{"d_model": 192, "norm_eps": 1e-05, "qk_norm": false, "tie_embeddings": true, "parallel_block": false, "init_std_o": 0.022, "beta1": 0.95, "grad_clip": 1.0, "schedule": "wsd", "final_lr_fraction": 0.0, "seq_len": 768, "doc_mask": true, "train_tokens": 149000000, "dataset": "wikipedia_en"}
Each number is 128 + 32 x the weight over its row's rms, rounded and kept within 0 to 255. Layers, rows and columns count from 0. Numbers have three digits each. The size before them is the row's rms in percent of the matrix's.

# up: layer 3 MLP up, 768x192, rms 0.229, rows 547-646, columns 0-63
# down: layer 3 MLP down (transposed), 768x192, rms 0.213, rows 547-646, columns 0-63
up547 101:105153113101115082213175114128148118174123124117145141091170118076132087080183117142122154128168121122122133073111138077090156163176162143112077106114135132078109164106115111159117138170098120
down547 095:085214111081150078109149138197145201083135180173147153117204130127135138141205110111147076130109117119155146100121070139169125153098104098141135127118103095147152137127167138157164168137099142
up548 102:116144138107141095145104120114148092144148155168148173099123078144099111095103131132114112155141122070153136099105165192158140139135116109113099142069070124138145105185151126159147102108114098
down548 094:120123095079105146146111133110087184116027109085137078111089134149124070159159163161162107165125137147174128104124075084105110152098158120125152101131124101165081149147137121126158087175130111
up549 108:074112115144168156077153132147159126158134120131159127067186147180163098155109132162147120171121143130178202159099110176069110155166209148118062130164139120147121113137084121073124127122133170
down549 106:036173113115088181097122077118114119141094098139178134119122103172145189087092112190114152198146119099183142131133097139148063128096125123148083173068143138137097137095100137175150066097192113
up550 108:146113071142113096161140134119141105128141111113134124127109093165173055144150154144116169092189108095132140157081128160144095172125150140105120141099169173192105087171198070136124175136080082
down550 092:116107135141138142120089096101139098116188174181081118096150149130159115186177102130089133183129139099123128145152125111138125105165109136161104100106109093095152085054079124078112073113162140
up551 096:096123162181095106152102143117190165078078082114153160107146118087131184124150132127127086119183130141113170173140123145163159128165138136136099159181123129114081128153147132136099202082027140
down551 097:076153059018157107147133121072124136179142106094139147099135112164104143065209116178105124150120089113095152117115184119108116167148122192208131115101156102155097055107167145116155091117121085
up552 111:135155162071128114118154161063131082104089093080123169066102162156125147112154208117140133110123158151182157135125111115102143151128133124089117116155102176102110195118083142126087095106135154
down552 099:125115124107146111184120119146122084129083109128152167193104119164125159132122163115152139149122148123163120108111124178107095175117149182178193159125110163135188139092129141137148144116188106
up553 096:071112118123110122102198117171121114184158114127130096125107082151124140105080089131144113160096126110104053137111123103148107075104143163174128134113161105177151099134154116069133231119141089
down553 098:122152165130215135102172069148107118126080127144139142164149141180134095141154091148105142132057117113148108145062133096121130152162166101155133135125133103169120128136136100201123140115111110
up554 086:101092153159151117086145128187147171086086146174116093101140061128099153080161147136119104195096139109111165128112131169107180093050111159135164142117094097136142173124134156105158145092165160
down554 092:140098134116092070164139133125123121136069139117204127122147141190106128138173134165112208097120089098111133151102064097154110141072088120162129081154092144152096159148108133088087155130179056
up555 107:147077096131095086125147115135128141090148150108116170105131075167127112159135187119148124083112134108088179102092136124098107127179128157145167145128153097150041120129184097125133090139143065
down555 111:151153173208068181096139167150145150122151125140116095166104130091120134148075124132120110137088099108066102047134164101108189142150139172114126085135131164092152183143108134213099146083156172
up556 091:091078124185095108151110143154099164096119167133082118084107130096114074065126142118137113173140124138166139132129108051100105180167137202124104125119147193108156121100206126126140124109158149
down556 102:147108115093109103157107148100153135118084182136123100067134124117101105115160121144130127173126119134161233116058151130108146149096099141123124132108113160108106165112157119137176075177116145
up557 104:122053081127178125080142154152080159112126052175184172129114088119082128140120141121124135131107151097081105066097168144115170159039096131134148105137131141119180128203114122123157137107124113
down557 092:100085129164117147105088169130124139130157117134117124138116102085141189117082167098105118123172101198183144174178178058096143128164074094114158101191124112152106175149127117122132132132140139
up558 107:200091039118138160132118121123126069131049167082083113114130093137082106094179145106138165134080122142137208153133109100125141140146068142108135157153131114151087067113153173121153151101152113
down558 100:160104137114155122155161134157113113100149109116094099150165161156110105190091152156171111143125188110188147053119116126079134059113077132095082135133206150206073043132131133120104124123169175
up559 099:115124148167193102204152163152102087133104068115132096076123095148128099111131138144080118168109152156091145134098169070168097162110136136091178126099158155091145150139170174157089154137111093
down559 103:101074166191124108109126169140094151135073091161122143144119101197115174139086111142089109095150142120160066054176177099142074117073115123117096093132167185074176120131176148138120112162169112
up560 101:138139095177127139104135144173104143120154158119110163076173124162095132113143202131176166121121206147128141148098097154122140081149133109208063127126113142171120107044083118107157120120177108
down560 098:107161168127113103090106080153143148147128122090127113143120106141092128159096190167113168171163138068101061162111186151121116108138066175144170150117158194121140192180106168136087087164109131
up561 101:102150112104064124111129157112079123062178114122104135096083193129088075149150103138098184048141138103118048142142100167121122115125174115145108087049125104129153128112126199154164127139162113
down561 094:172171115129079084124080146162141114149139139108112121099141123114161122129090178148073196108145120069118051144095101114127071184131115068132122153099071163069080152187143179177128164121132105
up562 088:128126099168132122095140185098136144147093149137110191134161171103134095082127091122091134075112128134115102167114088163124091102163128133072166152103162202128110122119111139126170102127116125
down562 093:117171119090093145126096063142206164142139101106065122093099065129082141170074182088134138157180152140155087103142095153161116186115151128220135128216123091133127161147110127133143132101163144
up563 099:147194213161125093180110113115136151058132081145102140137133115072151139099125140139090112105116062147151120110136123089096083127112120200095112105144119132112139097159189125125153113092136159
down563 097:165153189096144117137082117107115165195189160095153158137076135122161139186104178150097154116090134091109130113183115077120085125085132116142125122129112077114144076173160098149213138113133155
up564 094:104106131135107124107133182116160117152157096142113114130098134138153171098145181086140180061091134137179129178105115136221148089173100148130107058179132078094159147045085115116118149125107138
down564 091:101149160170119147175098080129148184145171083176073162118153075113124119092152153183100181173118103131156100116081081086047122128102154149060150138070076087124072125122160114151169127141158107
up565 099:159165070168147134160118120151129140175120112087133138131099134094143173197105099153182103052123151151170154159149137112102140150151172105145148105181170083097145081131147087106118110116193128
down565 095:164121123108153144164098158121137080158086198119142080205146115114194151111142130110112097142068164111156176162066145129099154104072134092135125086156118176068114143189133152142122071117143161
up566 086:048150135129180113169153150090128170133142120145158141101090151142063123167112173118153137096106082115131140146137129082153182165145164147134175119126162074094057134161162116117072121146115147
down566 095:100097142130143153110150110142136130124113147154132162107133097121099059112148182193098125193090197134110101130118146151076104167123101141143140150135117108177149102079115144116183194162121102
up567 098:080121180088137125107126066122079174129142135084181162141124149118130114109161096166135139109134170137104169188144141198132190139144107143139113085163113128078084110119104171084163149132174064
down567 092:114159196129137086117222106139090115125145117136107078105161135106164110117122081132102123160108133164069156193159104136128127105061116145153110149175123161093108141129151153060173111174238097
up568 115:124128143114102090138106137146121144142127140116160141139125125089191119134138191142135139126154126137110159194118137135219053058145140185145100093158113117107094121157122100153141164073068136
down568 115:107170037077110109105094105132133123188077175116097111134122112107107168152146120143161138160103163151125086107142189178148078140128115141118153096151133152061133053127130110077213166140137134
up569 103:115200114088113108102119135142099142164139154129134195070087167124127126108065178114141160194152108178111124033161207112068124132060155112178130133120179104123104128133139057144150161177109100
down569 095:078179129121157101105128062045054139152070102064175172119186142167148153107104078166116092142181115143150126108122116132099129132119145120115102140115116085138102114110107125102145104113075082
up570 101:127116107124178075126140160089102142098094104115101161149129090139093121089117076120167183127180139159102102122115103160160103071120188159143080135185190071136170163147144143186112200151096102
down570 091:123022167121148123093170119125088124112107148099197135144107130149164095112155144113084152189176128150143136096179113106136122140093164125114126125107129138151083099089189068149123158046172114
up571 090:199152057134164121126135126109136149137123157112204140119150095122147149155100134123097088075113123164128103156112120156147105140076142155144169049103112123166162155083117112103080187124075103
down571 098:163059126146176142114144131111142041185123115099121107104131179134213123107138089136128187103168173122135187153098060134078149072146153091156094106182092159104135122119121149100119098104117164
up572 089:133193123104098166124119136112052144097098147134127112081106152151132117131106156099167134097162092164102150140071152156121079104116086086154138124130049168147166122135162059167094129103106071
down572 091:069171115106094106143139145096118167144127117117102122098118131128151102113076146106159197043112111094099119107130064129078137150138115090135171075114135107123115146116120131129129143134109159
up573 095:087027074100114111118153172127168119119137110200140165110092079115162123136080145173104130142059139129111128100121145155139104159102140114136107098112082128181119130143140062097102144161106155
down573 085:132135121124112089161130091170097161103140138116115106144120155139116186131135150141184115143143116161099126082205135126115147148076118145122078109140109102084153168114070110098098076112139131
up574 092:153175166155121178135148118139120124118061116101195110107131085107106150111122130051139161143111077144154162116101136143116142130115137078179181143182115127133100164151113077093065134171127070
down574 085:082120144093105000182154095083083100126102109097158196174120149136132187091087157147128134154137070099162057155161139140146157157136155160140172132169093119236129135108121144167132164158084091
up575 100:152153088149137126138113133162120115108156147111157121121126082150201169110069142119103157137060125111178076067106106164082106157173131154174139111187161150151086119133148160081125152132141167
down575 106:152154143107137137096154058139049213129129177165145152153089073151078115090111136090121143097163118106139178150126162066201111083135207119111190194137144103084145137136128127144128136134140120
up576 105:182182072065122148148092117143177120130155117129158203097166107157189141121101121124132116134172080130125139068172163139108115121070112138150175111124144139144125130118093104128132151128115102
down576 097:164123137101083150112089135089155189095157128111152134150116124123134156154102162100064152094068137113110140170137130089116121122144135140152061095168179124116044124131053153126069101099111137
up577 109:131105158121192139093140168136054112146112166131110085163121111122156115165156098117137076236095171160093175102113115133110095139138136148117127173172121130172139100110123155147101140118109121
down577 102:105109136142135180138095058102107096106121179130085175139148117100118198110195109163121073176100123143173103084162083196125190077101164180153106090158137146135082127157124098106130137169103127
up578 085:130111129177135095119171086123136116106145106137161106153151139156134107155107059102076147092153162143117070179133077108159147110149140098191112169090144090119111051149206111103116125127104096
down578 094:095116132146135119133094144098107054161132143133155066126122099165126148068069119133163149118103167078140121152047103079202091073121148085128099124143070142096109127154155178090150055126143122
up579 095:136119134201126160111113107167119100221150161131083166123118118110128115111097071140168132067079109142131058094065133157106119136202148124143123095141169073112163130134149105126157116093115122
down579 099:172146151094127099177120145084163165128134111106061146113100140106142118145092123139133127142101156159132139165101144142104156149114129102165130164129152130092221133191117116102113196121168198
up580 091:086158125199063147095148109134114086105104156148103088078135118142121122164111157132119158109139085168136129151125115072138152138074137090088125146154077114112112111136150124168159048138133133
down580 103:129155160095098138144170107073181117118170057124160132144115124136098077060116113167166109171105095157118135118128088167120170148167111093149152153188112107069143138087161145091179137166156144
up581 103:111126153136128177128106148139112174159135162054137097127089139095117149071174135114111159078115153162137079153165169104132198180127092100074075100100107111134121158135116083161125122108179148
down581 103:136079129119126100173186124119155148171109108134135170112153086138154090141062130170123082084122098160109134099123154102141182106093182111176178153134217119221085151088094113104195109114081071
up582 091:118146132157145124141155195138182122123097101098142177160081119112153129127111161165137120120156116195071120122078173188071140149092113079126156142133171115097133162124085132098132097108116103
down582 097:117132089143093149119207145136043155132199160089153199103155174118158108171114134156111180136122112167100165162139132157131102119163155118097115123136098144121122139086143118183062130133094185
up583 106:125156096130131094157158148159126151118107054128181141113101125155114090076137148139105165109099168138147118125070101163130105088038087174115105110125144090077110177142107082142135131152075170
down583 108:107140061146130143133145131134133135087130055120156123172119102135077113115128148132104139118106186143148114093073104167088081108064085159165108103126114125124138170151143121151155127153115127
up584 098:113181157160099127131113122176095121099141138061122099090098114118142106099165138133137071129114114147116118100062129092111129167126143147103128133154133111119149142177062118112128159128089157
down584 084:154101115084146087121091119163139182119143159136133160109148153129112149137121074132075137195169105067181127061143100093174110164158084142122105188097116117179144081136159163097174137145140073
up585 123:135116114174139113114173143091145143083058088175093099104196144132173095084117147140141117076087128138126097119102075165173111143128119094176156128148170086051120159132094149110125126134114136
down585 114:089087140140090133104159102097185136099074122131082122185156170105222158150110106129152115095089163084100121106160152167161135247106123163194165123138130146119146163103153152162143147119108132
up586 095:103112139087145110123141130197105145099133135194150100116136188144163084148211099134087176082181144095128094116131073113115124100118135163110159150085149172084114128132209127080090143107097162
down586 091:177162154101140111116139081194122185113154146090135154138159161072066181126120114128081179170122124131139047150138140129127091121103174117141153077127125109089139139136144123073118149086178173
up587 095:118105115157105080106111124081160130118057140134170116078079164175172157149107182125164168158100114144129133117110061122163126122140152228203149131108074109110086149114134142128096138158149142
down587 090:134126149106074097096157128134069129167122158083117109165116051131135136130174110111124107104134154131143133091182102147121101102151092139182114130095088123134145121075117114127193134209151072
up588 103:066146126117119126092138178119126191086130123126134134083198098064048106115109159094146132173086130111142080157135150131191077083132101158114156117130171116109182150176150136126063107149175123
down588 090:129120108117097086130088182179114176125142177173135091143173123100168164102169161108151138122139197137158101126154160099165132139128085109126125120102114101174208102134137184125134137127136072
up589 109:186070125126118127131158149128163114074151138140185247162136166070100113150123076156115123101151171140174112165078130115143108129162099094203140139105082132087178133109124079138094169097134107
down589 118:105122107093033132098161124151160160175116101119188094142109078129119075142111109128120162183255144109151157075150185132174113160085193149158151147141053203139142069139109120052128093176160168
up590 094:065128111146107177129113101154135084122139170101120139122110164144162069208111183071112125139135124079136128111087139171135155056130100101105153097103091151075108063193158188189150105155095107
down590 102:113142108129129154074140147131149120089108120118159078097157161063131134060148111132101140123169120155087090126124170095132145104057116176098175122132037181158098148107140100099155083158126156
up591 091:133159154102168093126163134093093155110126120142142110097114102115121025087122097100107121106142148139086091129132073107172134102138144106112139133136166117097134137142163110141151159168073069
down591 082:169146067139084142138154096173116154167110217113182127151124148133143096134151147223157131122164079123169101132127154060160166135162123123101086178121119149110059171098080142153145165150090180
up592 097:094133154099125164187111152158170103076181183077112115148157134139148112024176165101111056107121179107118054158115199107110154110145096075127128102154158110177163145119105164125091144152082140
down592 109:074083085146140076168130079155065085099138126151139148091136162168153112126124096130132099139130129146059151119158075123081121080151151157140145148089085141119147085094157168114135085084090108
up593 103:083135126143141166142137161141083108131164081172082174105127167096145104087124153079144053207117164203114122162095045157130108122164074089118132097176107132152134131162072105081145107114104103
down593 090:086149150105145124200119170141112155179099156198098091161156150089099137138061146088142177129169145176161114085134106182075136131121082092204137150132136096133140144145189167126172142093141066
up594 105:116198059136114163126165157127169153200106112116134139095153117149083069139135131103150112151156154164150085159112151142129137128169162124135155143160168147134128153118144193148140145099107101
down594 125:128199111068144116111154105130144073133141081146165139161188118135170155124141124114145115151112157092129140147132165139100160166130150111061128121087106154122143078139097137120112089166132114
up595 094:138128178142153120119134201111199099129095133213141143184155107126166155143127124140126089066081117155106107132108169126131110153137143170120123109082124169147098090106114114146145113147134115
down595 101:178151137097142154067156150122134073152121173142126146130152091105103142099169110089123106099103148164139129194130145103149146162115122153155093135046166137152119047114115125082120144145088125
up596 112:117115114137145091152102166159162165152145126129116146093167122114106153151117137161134166156098131078166141143137163134173131183094091117109101205139078126165121134144122135097161153103154111
down596 104:172124163136092138130043148104100161149137085124071074134136126110121076165147125100148180100097110078174101171133146143160173132071132147054143152084146120091093187166089119170154109129135119
up597 104:139131130107151078087127088116106159111174143156173150110117104159125112109139120150111100123159190153110194142119073133058182139117103112128168098126098100085124101102131107155097150110119115
down597 088:117110100100119116139073120166152133161158151100168081136121157078147138181096104168151105156131103130140117093177171107138133111132119149122110138141102155133132101120144094078038134121143151
up598 104:125122135153106141147133066144115151126098066090212092110078086132112102119131145150080167104097175143039166153063120114096121164101150139133147114070118140132090157146180163120130136124128131
down598 103:169064093089142141041114127142089181156128172130070115131080116062139130144057094151110170161172159118124177112186095199096185098131114129145177178145154139148062107117122155054089108150137114
up599 090:116111153166142120156093161120117109132135150153127085143133166145127111173062179134157141138120130208126138118102126139131128060153109098144130090105126135118169121110125132127121119119110173
down599 089:163125108101110084071118125146144148114065152092110110184127141172141153070185135152119132150134153125120144173112078125175134223109150144116147157107071133146122088101122097162123133165132105
up600 097:097111145148081126167137101105125097102140136111147088113139175120122116127102107100139126122100068149084102147128168146157123123101137148106196143173108097058161098174125115109146121186177105
down600 090:167149147103176164127107174156077150166137161126172156148108094092144116042083091094092121170129156132187119081080132033154137156135125155096126152175128142126143136140184154089122089118142156
up601 100:092097179122202152051086108127058150121153189111085160152086079125139080135139154129133103167080117122094153138180155154055094173146178186102175090158123102171115090107140128174167137116160185
down601 098:074104125122136078194115140187054121091111151154111134039094112177146187139115155145156099165142076126105170134146084129089131127145053117159161123132160100127171128119123125193182144111158189
up602 098:096148115108141154160137111053116110106125077143093131131108124135147149146113088061102167157073124128123128068168137119124135126118181130092089119109089142137097156045199127120134118135066095
down602 094:129098136122124102129164138144119137175138116098122161186115126189135116152118063121159147076182128072105137148069102141159131122144157096107185185109156099150085091141089165046118115142174136
up603 097:174057131092162117190160158059084123169105090055203139150099054158136152110158158172150105104153117183145156111129106135142136139123094125080133146157052135112154181126062112183129136140124058
down603 099:160079140050157122131121093153082148128137138146150118208192125129138163131151081112165139098105126152135136047094182110090107093101146116133136154096161168091131147127099155137114176145147149
up604 100:152114080089132120148200195160122106153132118125162072103119147090124104119135125156160163139128149168148092065122155075129177158147154184143116129113115112111090132147144112087102151171054140
down604 092:171105118143114097170107117093096116108136165139161127127164101098159100119140122146113105144151123133126079080149186054202160155088135106188058089062168063167132103042142177154112105089150131
up605 109:111089129171169146096140093112130135157198133181145164126125141142178142175100094144165164080093088090137143164141051157083138064200172128118077101128097147132121137147153071125103142149078082
down605 112:179147094138109081161071080181128090135209103114097118110102159061137156093149083140095114106070145152110135159131131067137214111094070105139107082076127120135053107156087090142083091204130126
up606 084:122170112118144111123143123126109107125129112085124144120126149137125089123139130155132086124069162176121132137086079118123090121175198071114142080131127145089056133119138085169074140126139125
down606 081:158170136089145133108149152072130118134141107172150119139181146181142151184157148137108203138197078106113156100176088100139163212110109133108151134119113125169131057107114132105161124114125142
up607 112:131115142169153195176130091122178117075103077054173164127095152138012100104110108075126122173177148188112127150138157084077117070096139110128107123120203122187057183095141162143106141141077068
down607 130:108095154143107188130129146049117174114149097068160106092097110122109085148171134106087149179145164116188135211128224117101175136168132119096134134124132099199149084134150115143085125079085200
up608 105:125139109175176100176112153137061085112125142097088103118092123149142136112121174096119095145107120141160138160127141143116169099099136159121100086088106108116172080086137104151122153123096127
down608 112:094189117059110091153057073141123148146143105132106135169106154142144157125067160143147128135094120116121115143054177178104113141113123100114148118139114146143181097125096086144147105233130114
up609 098:197177127158172127104157146130151173157123162134097116077166142105060090063146157144161148132114109078103109142092127121163138108124068113150160119150149125148053069127160144155120136127100194
down609 087:137049164179172174114128111043151104157147084109068067141132115103119130106088171175148155149116136097116114088130095179128136107052101176152161128122111120081113069116190168095192086141133094
up610 082:156110170147122119086135134122179150128126174120145100090148118137097061112085094129160158151087101124170142178127163106150109098103099112109114126121181081139107092189140105176130152138135126
down610 095:158119117119093125139127138100158175070155167128103115149093182115184143124135146152073099143110132153106110137130170182162090087163171112178127083136129105145144109174083102114119096114102136
up611 086:144084169164183098113106115192108152179198123101126078180114117191043070090079112108093110148111129143134149148134111206134177132111098157139130136124121144171166146146135150143147164056093160
down611 090:153110128052157130106129102113092098135124159154107128110169159135140185154132071146120132074090110110133116096152091158133107136112138069104125185089131183096053134116152164094108157121194119
up612 093:082074170079102118137100117062160134113112106141097091112079148234093128124113150092124081144082103098146187123187146151114135125143112119125133120188135144095179112157137131172156090122170151
down612 102:132111199130196122123111170082098153102142168166170067183121056120167163162194170068098099178071177160070158107119121148179093138140084123076131122143168109157116168069107043098114126133132112
up613 078:111113111158116138072104134156149094114120136145133108201127101143158107183115136171141085171068188110121153158042136098104072135128152072195161142082115122164121148120174103103174120144185115
down613 083:151124100105068118115108095109090141117170086056112139127047150118108137064123112119088182143089112109160098095109102100138136189083108173172105133110140077149127126088118159166129144136147113
up614 111:172122108145120192159055082125184107117103108103088159119132120105133151102097185084130110066137127119088126104139173151105132113159087123143171126119183156135161155142142189096075125119085077
down614 109:127134157161117186109134192101089123089116144105129129124113121208074053170145121080102171082145130167040047135169049142167111111108091109167081130176133111116102141092103128078161104081116133
up615 109:123167128143153126088176144181158130122107162126138165091102151131136138125138134123106099131112164180137154157145112177108144117113085088146160062138154100085107159164110120089150138170140098
down615 098:149098156146133130153109142151085079102101155101179124095167144137119127164120145152102123140132118095147134094078129126145143086157109182140076167142113148104173116193090122127132103150158062
up616 103:140171154145102144108089070136098108115094132160110094113153099139098111108103159049167085147135142115118145111085126132117140091093113121186088153104096149113161109125115125133151117152177095
down616 102:135120127109123122109126150173080168140129094108111089159104132143141133107115069167116090160147064084095140169131180128164102129096062147126139142109049130094109152064156120120159051169139137
up617 097:136110171130153168135121104160115098113109116078129151127120078133147177112115126095164158114139091172152102117106152178101078152167136098161152128142098128140094071175180121085132144083084110
down617 086:099202097135122145161077116069083116137106102119105171125163122138125115111119118107107148124061150129156136134146085091140149137107144173085153151146099160169125110184125092205145114190156144
up618 117:093053128097134126145161118174104141098133105169081139160141146140140161142114111132169126132169063155099118211023141144157170152102190111137165144107158182084075116127119113113098110111132173
down618 105:209142128161148119163126113118092096143083086095109053122155112234129155153108135094118149118024117112120084134149071109179124128109098096159137136136127111071093132085090096098077193107129136
up619 081:159143049119166180131149155110123178137182129102102160159123137138160146172148136080150147129141124128094117129153137204179120148116143166063193164118147112137119156169148116105148109128118085
down619 087:154115125120127103079096088124179064113135163140123189205166150145110098081068126182136144179178092115206111155124129134123060194171103167125133129136125147131115068103109135138121131114139144
up620 098:141157118180153067143079154127141139128107138091132178117115132149099154114148164033161110158133099115131111120104068143180136116127084155096129162122106116151127107144101140178108178129073134
down620 089:102141135131103178111106141094087138174114188147112173157163108150161142193058114130136119095137130132207162069109125092168114191143122133088159166134126087104126151092111124169167117152153153
up621 092:109086074133107052123154166108136084144112111135150098103099129162090162176077105116069096139100082136166161069150146176092163144158103166118110162136131088098135158186145111134119078134165150
down621 098:153179128065115113061139111084122131132116103144121083146098116098091173140141123075119139174094159120125188111131128119082167132170091184101145132107107161103131130117132134159100123161051181
up622 094:166174157128137092135088138118175141103190205057194119165140157129130104149137108108133138111105105127137111215114087177111166088128124157113148065154135123075122158097077087144134197140113153
down622 092:169152099113096131091092140095130122180144118131139140142121143140127142128119090085055149114154130184069166147140123132109100108136124147154153147134147121124138129087082128100137127112159104
up623 104:113127109101132173074095147125140098099192118142052089134120150075134120102104106154098099169107157135175066068153093174204126105189142106147151121151151126129140120143179092156163209172147100
down623 111:133129118084171147067157118124106152149178147144073120105130102078131129106108044160140172135174161162125144170122177168082173200077134122113136083170180044127152149140167118130237123131150117
up624 092:165103077129151142126178108152171136172115167131130141089152151175117169134144132049161124116106198130162184096112124101112152123112175149108113088131152047113142112077098143183120194157121115
down624 096:123129081136176131125087093126164111139149158155124171154034125127133118089105143147126136130125154148109129112059076145126140072125108129150089143122182165096122143199147130149129150146104199
up625 096:128164135153091157161115126116062092086173064111144140113126127141149135142108146105092121140143121097114104178094064155190115112119116096140090170127190147122156093166171179090119159097152114
down625 074:135084177129173103063105120102104111178097115100152111106178196141108155174154117135118117108100130098135109176080171112109112156120139119088121124121098098139162080100172154110104118133157076
up626 130:101144147146132140076149145156139120148121124135142122091126204147099100094252145131084127105128179110152146133082086114145163152081136124152153123207134058144114155160136134100036141113124136
down626 127:106123132150147130064138101155142172140144160134137107164127166135054140115152131111076165105193189085102118132101144100103141162092110172105170107138099129135145135156154168164114151143182090
up627 089:138030119109159136126107139140125181115168165166101149074134134104161144101111099119111122117080168100069110149207129133163158185181188181105122143109139135161123122127140072117180138121105143
down627 093:113139122101109126121068196153116149172126187124159089139118132084180132161167143080096161102159131101127169151102129099087131175082117143123105120194121147108136180124137143121116092138181109
up628 097:118155116111118136122130135118138147037170117202150080139146192114128093169167122124110129143139161168155107107126030098118129187126152089142127119170078080090156140127088125103122142132108186
down628 099:126063074077110147131121179155097139061055111071147191165125174097175104154159097164071129112109102074138138090165158122098069142121155101177098108099170128182119168156160092139083130113146157
up629 103:176124079164112111094113120097133110121164165141102127080061132069073111147159154113126154147093117147170068191188178103116191165081117143131090138114108119078139133168126128137125135150123110
down629 096:198146162050118103132134105106107168159117128137104169121100134171126135120140119192130119102170140104090142101106081137143117121114144096137132144116139130089109155096194100164136115119151155
up630 105:039079072146174101098103216141140076102120126121099080061155137132061114114161117099103101132110123082122109205143095062151126151122126121145200150140125123122157088156126172154084167106139100
down630 094:101120133140237142064081114123106080065120135100141098139131128101120136102138105066119146106127113145180115103185120117154133104046131145095138129128117148111160125108164129088091142144088077
up631 095:051063157194152113145181119120104102142089122152057128138113103085134133205099092094141119163105129147196116103146144145129156120236124111116144087137100138157176154170160127114205102139112089
down631 104:121071184099182130144122160142146130178089117114109097129131093117110085129150138170250115154088137108135147097117114165141126118096094180150139176153175120128105119145126171108127139133078188
up632 017:145158116171142134175159120124159165116114075122082090161088091087164116055169136125168126113085107097105203103122156109093129106138152072131205096077119188178183149144111196142082143147112143
down632 026:104159191138124111134170155112130042099133153162122192061119109122163080161107156140115136140070155100143117134132130148182110137128120120068118204125137086148129061113152116128220117060149131
up633 094:149166120113153144179147122178091155108143184073152136177126134146173112147063125166103106113131096148113178119159116141174155092146177164164113091178137124157141112101094142127119137142172135
down633 091:108093104117064165144107136068169097099121111212143191097133150158119045121141113154128145150136078161159134112090122133115182078114113126156138125077101116100061146134117131142163136122105146
up634 091:101139143064132098144138123173135057136167090116121137114083142119114070137101030102095055169090128157173162117138140134127074095138154091120130122139114078155140124058084157094096056102105127
down634 087:127162105121114131100187066115117165115107112134149140076149105051116154109068113130105108088063150134174130165181118144120069114079063141115137131121141133106069127051096103090135109082117092
up635 074:100087154117124095111170144162143162091064096069155112144118141122064148147092183104060118128144182122143087185149176096122151133144134160111123138166095169101116113158150130175155096161106167
down635 082:176161145124161185116093110100143145083157147168146127121132153149120068076152109129159092123109078117175090165134111152091149153077187106139178157146091101138147133112156110065095133119115104
up636 086:092109104130139091154106105092118184093160109113115131127165169130098152163099130251116107155082053107156154139145085104147105116113153151206118117117094180094140147099103125137123116097185107
down636 094:122173095086167102102211105097049052158094120174227122149151129138120182142180178121129119117086131116123077169122148147102118124114129172149161169125170184098150169116151207132110119192156118
up637 038:143121133127145113092163142151179177123112126150127152090063135141125193209143048075177107112132043095169131118113195164142183158127122144098154101116111177125141116098159080081119149144117130
down637 045:151110058121161091181151083165151090155118161070158111100120142156154142135151132116112088150099148076081124145099145116145092124082118097143099098133160116142140170064153130184166121168050137
up638 092:158104113121148119079164188119100059100121130126149148111155123128118096094130097169158103097091148195124149142139124093139124049131144112103096174136111165108131118092131119097099132092119120
down638 092:189177218155133100113121044171175102087170155114108175182151143135162171077114215182062112144153129090102148108112157153098111163111132145135167189088153154134127120155146157123061141098170148
up639 113:123154139023142114068162119124176086148125136159106121140126105105147088130146178109108146140125149098162095136140143144125132122178218071066135132142113107112099105060067141105109132122065219
down639 108:164113140140124142105086173074141111072124067148099175107125130110174086123183145121062066051124072118203086086169119073131135140206154132085095101108161110138135194116109134137110188125075169
up640 103:140103122188166086192193107125108142169151097161106171115150091057140124099165153118089090078107100116127128088114156127184127104096086155124189131155187113120114154149166112100113117161080178
down640 107:075129113206128155155141135127126133121133127141095125170117171111076163075139107121078099112092117078132142143152119137133123076136106167084152083159121123131145187189202069133145073185103155
up641 090:163113110133096119135157155141105128096157134116150091117111161124121121091174092115114135186165091135165084074178147139130139099163051115082124158068170099172103094112142129082110168067095161
down641 091:065132165086087154081114134167114132192196094073136099210138131110147141163134151125120071132116101119118140067122140139132126113110115161097141145077119146091180124103078116123117138136131168
up642 097:134115054147192127151136122069208136132103158124151182100137171130115167114137165098120116109119130165133127114156119079093143008145097151115158137077152122182114089125071146103097131148133193
down642 108:115074161099118151148161077137147144096095148060154152071114173178119086170140104105148137171119130162145077125096149131111087117108172144100183158144127155152170135143122163088113103123140141
up643 094:196147155081179114130145131094139163176134112155087126059115139180098105170145111046146148178028083202118117167106147112128172160106074139120113142115078178120180152160102164100158090125130132
down643 097:117157152110119137176102127163105113108139125177143143137159101097090184179140156076186111120111109134126102126100142118121086067135109148142146132190129090089173097108121088137182097089152122
up644 115:149153150116183143077162147160119200153123120121165180085066132092140109151074068178072123117118146136097145158140181137148080098168107182059162135126116104187087115140158094099203160112131070
down644 128:098184106092096069147126122188089161196086127136136102138143115136187161102135125100065113153107137105082137106149095143152146121119065167169151121109187117137098117133104163132133095150124126
up645 098:102167073134162128171108125127144200126173110145173057103124144166125097197127151132160135146059107140134097117124090137112123143188121159101166109139134115185108120105115100159185166153146078
down645 091:106111165052112130068076151158138152110058097128146167118116149174132117090084114158140155106160115130117156135195140156111136097132146133117189119120083099129079100157122119162150152097117092
up646 106:132170118034129083097132146173110097146154178178101105109141120200128174124127164156148141056109149173096096088131107106110116146110155158059094073162156129169085156164127119124096140117092210
down646 105:118089183159125083141079086140143140139101065106199058160143181097101152152075119126136163116186163126128085101132079144148104136108125134170178123149145154117094147131173138105215087094120143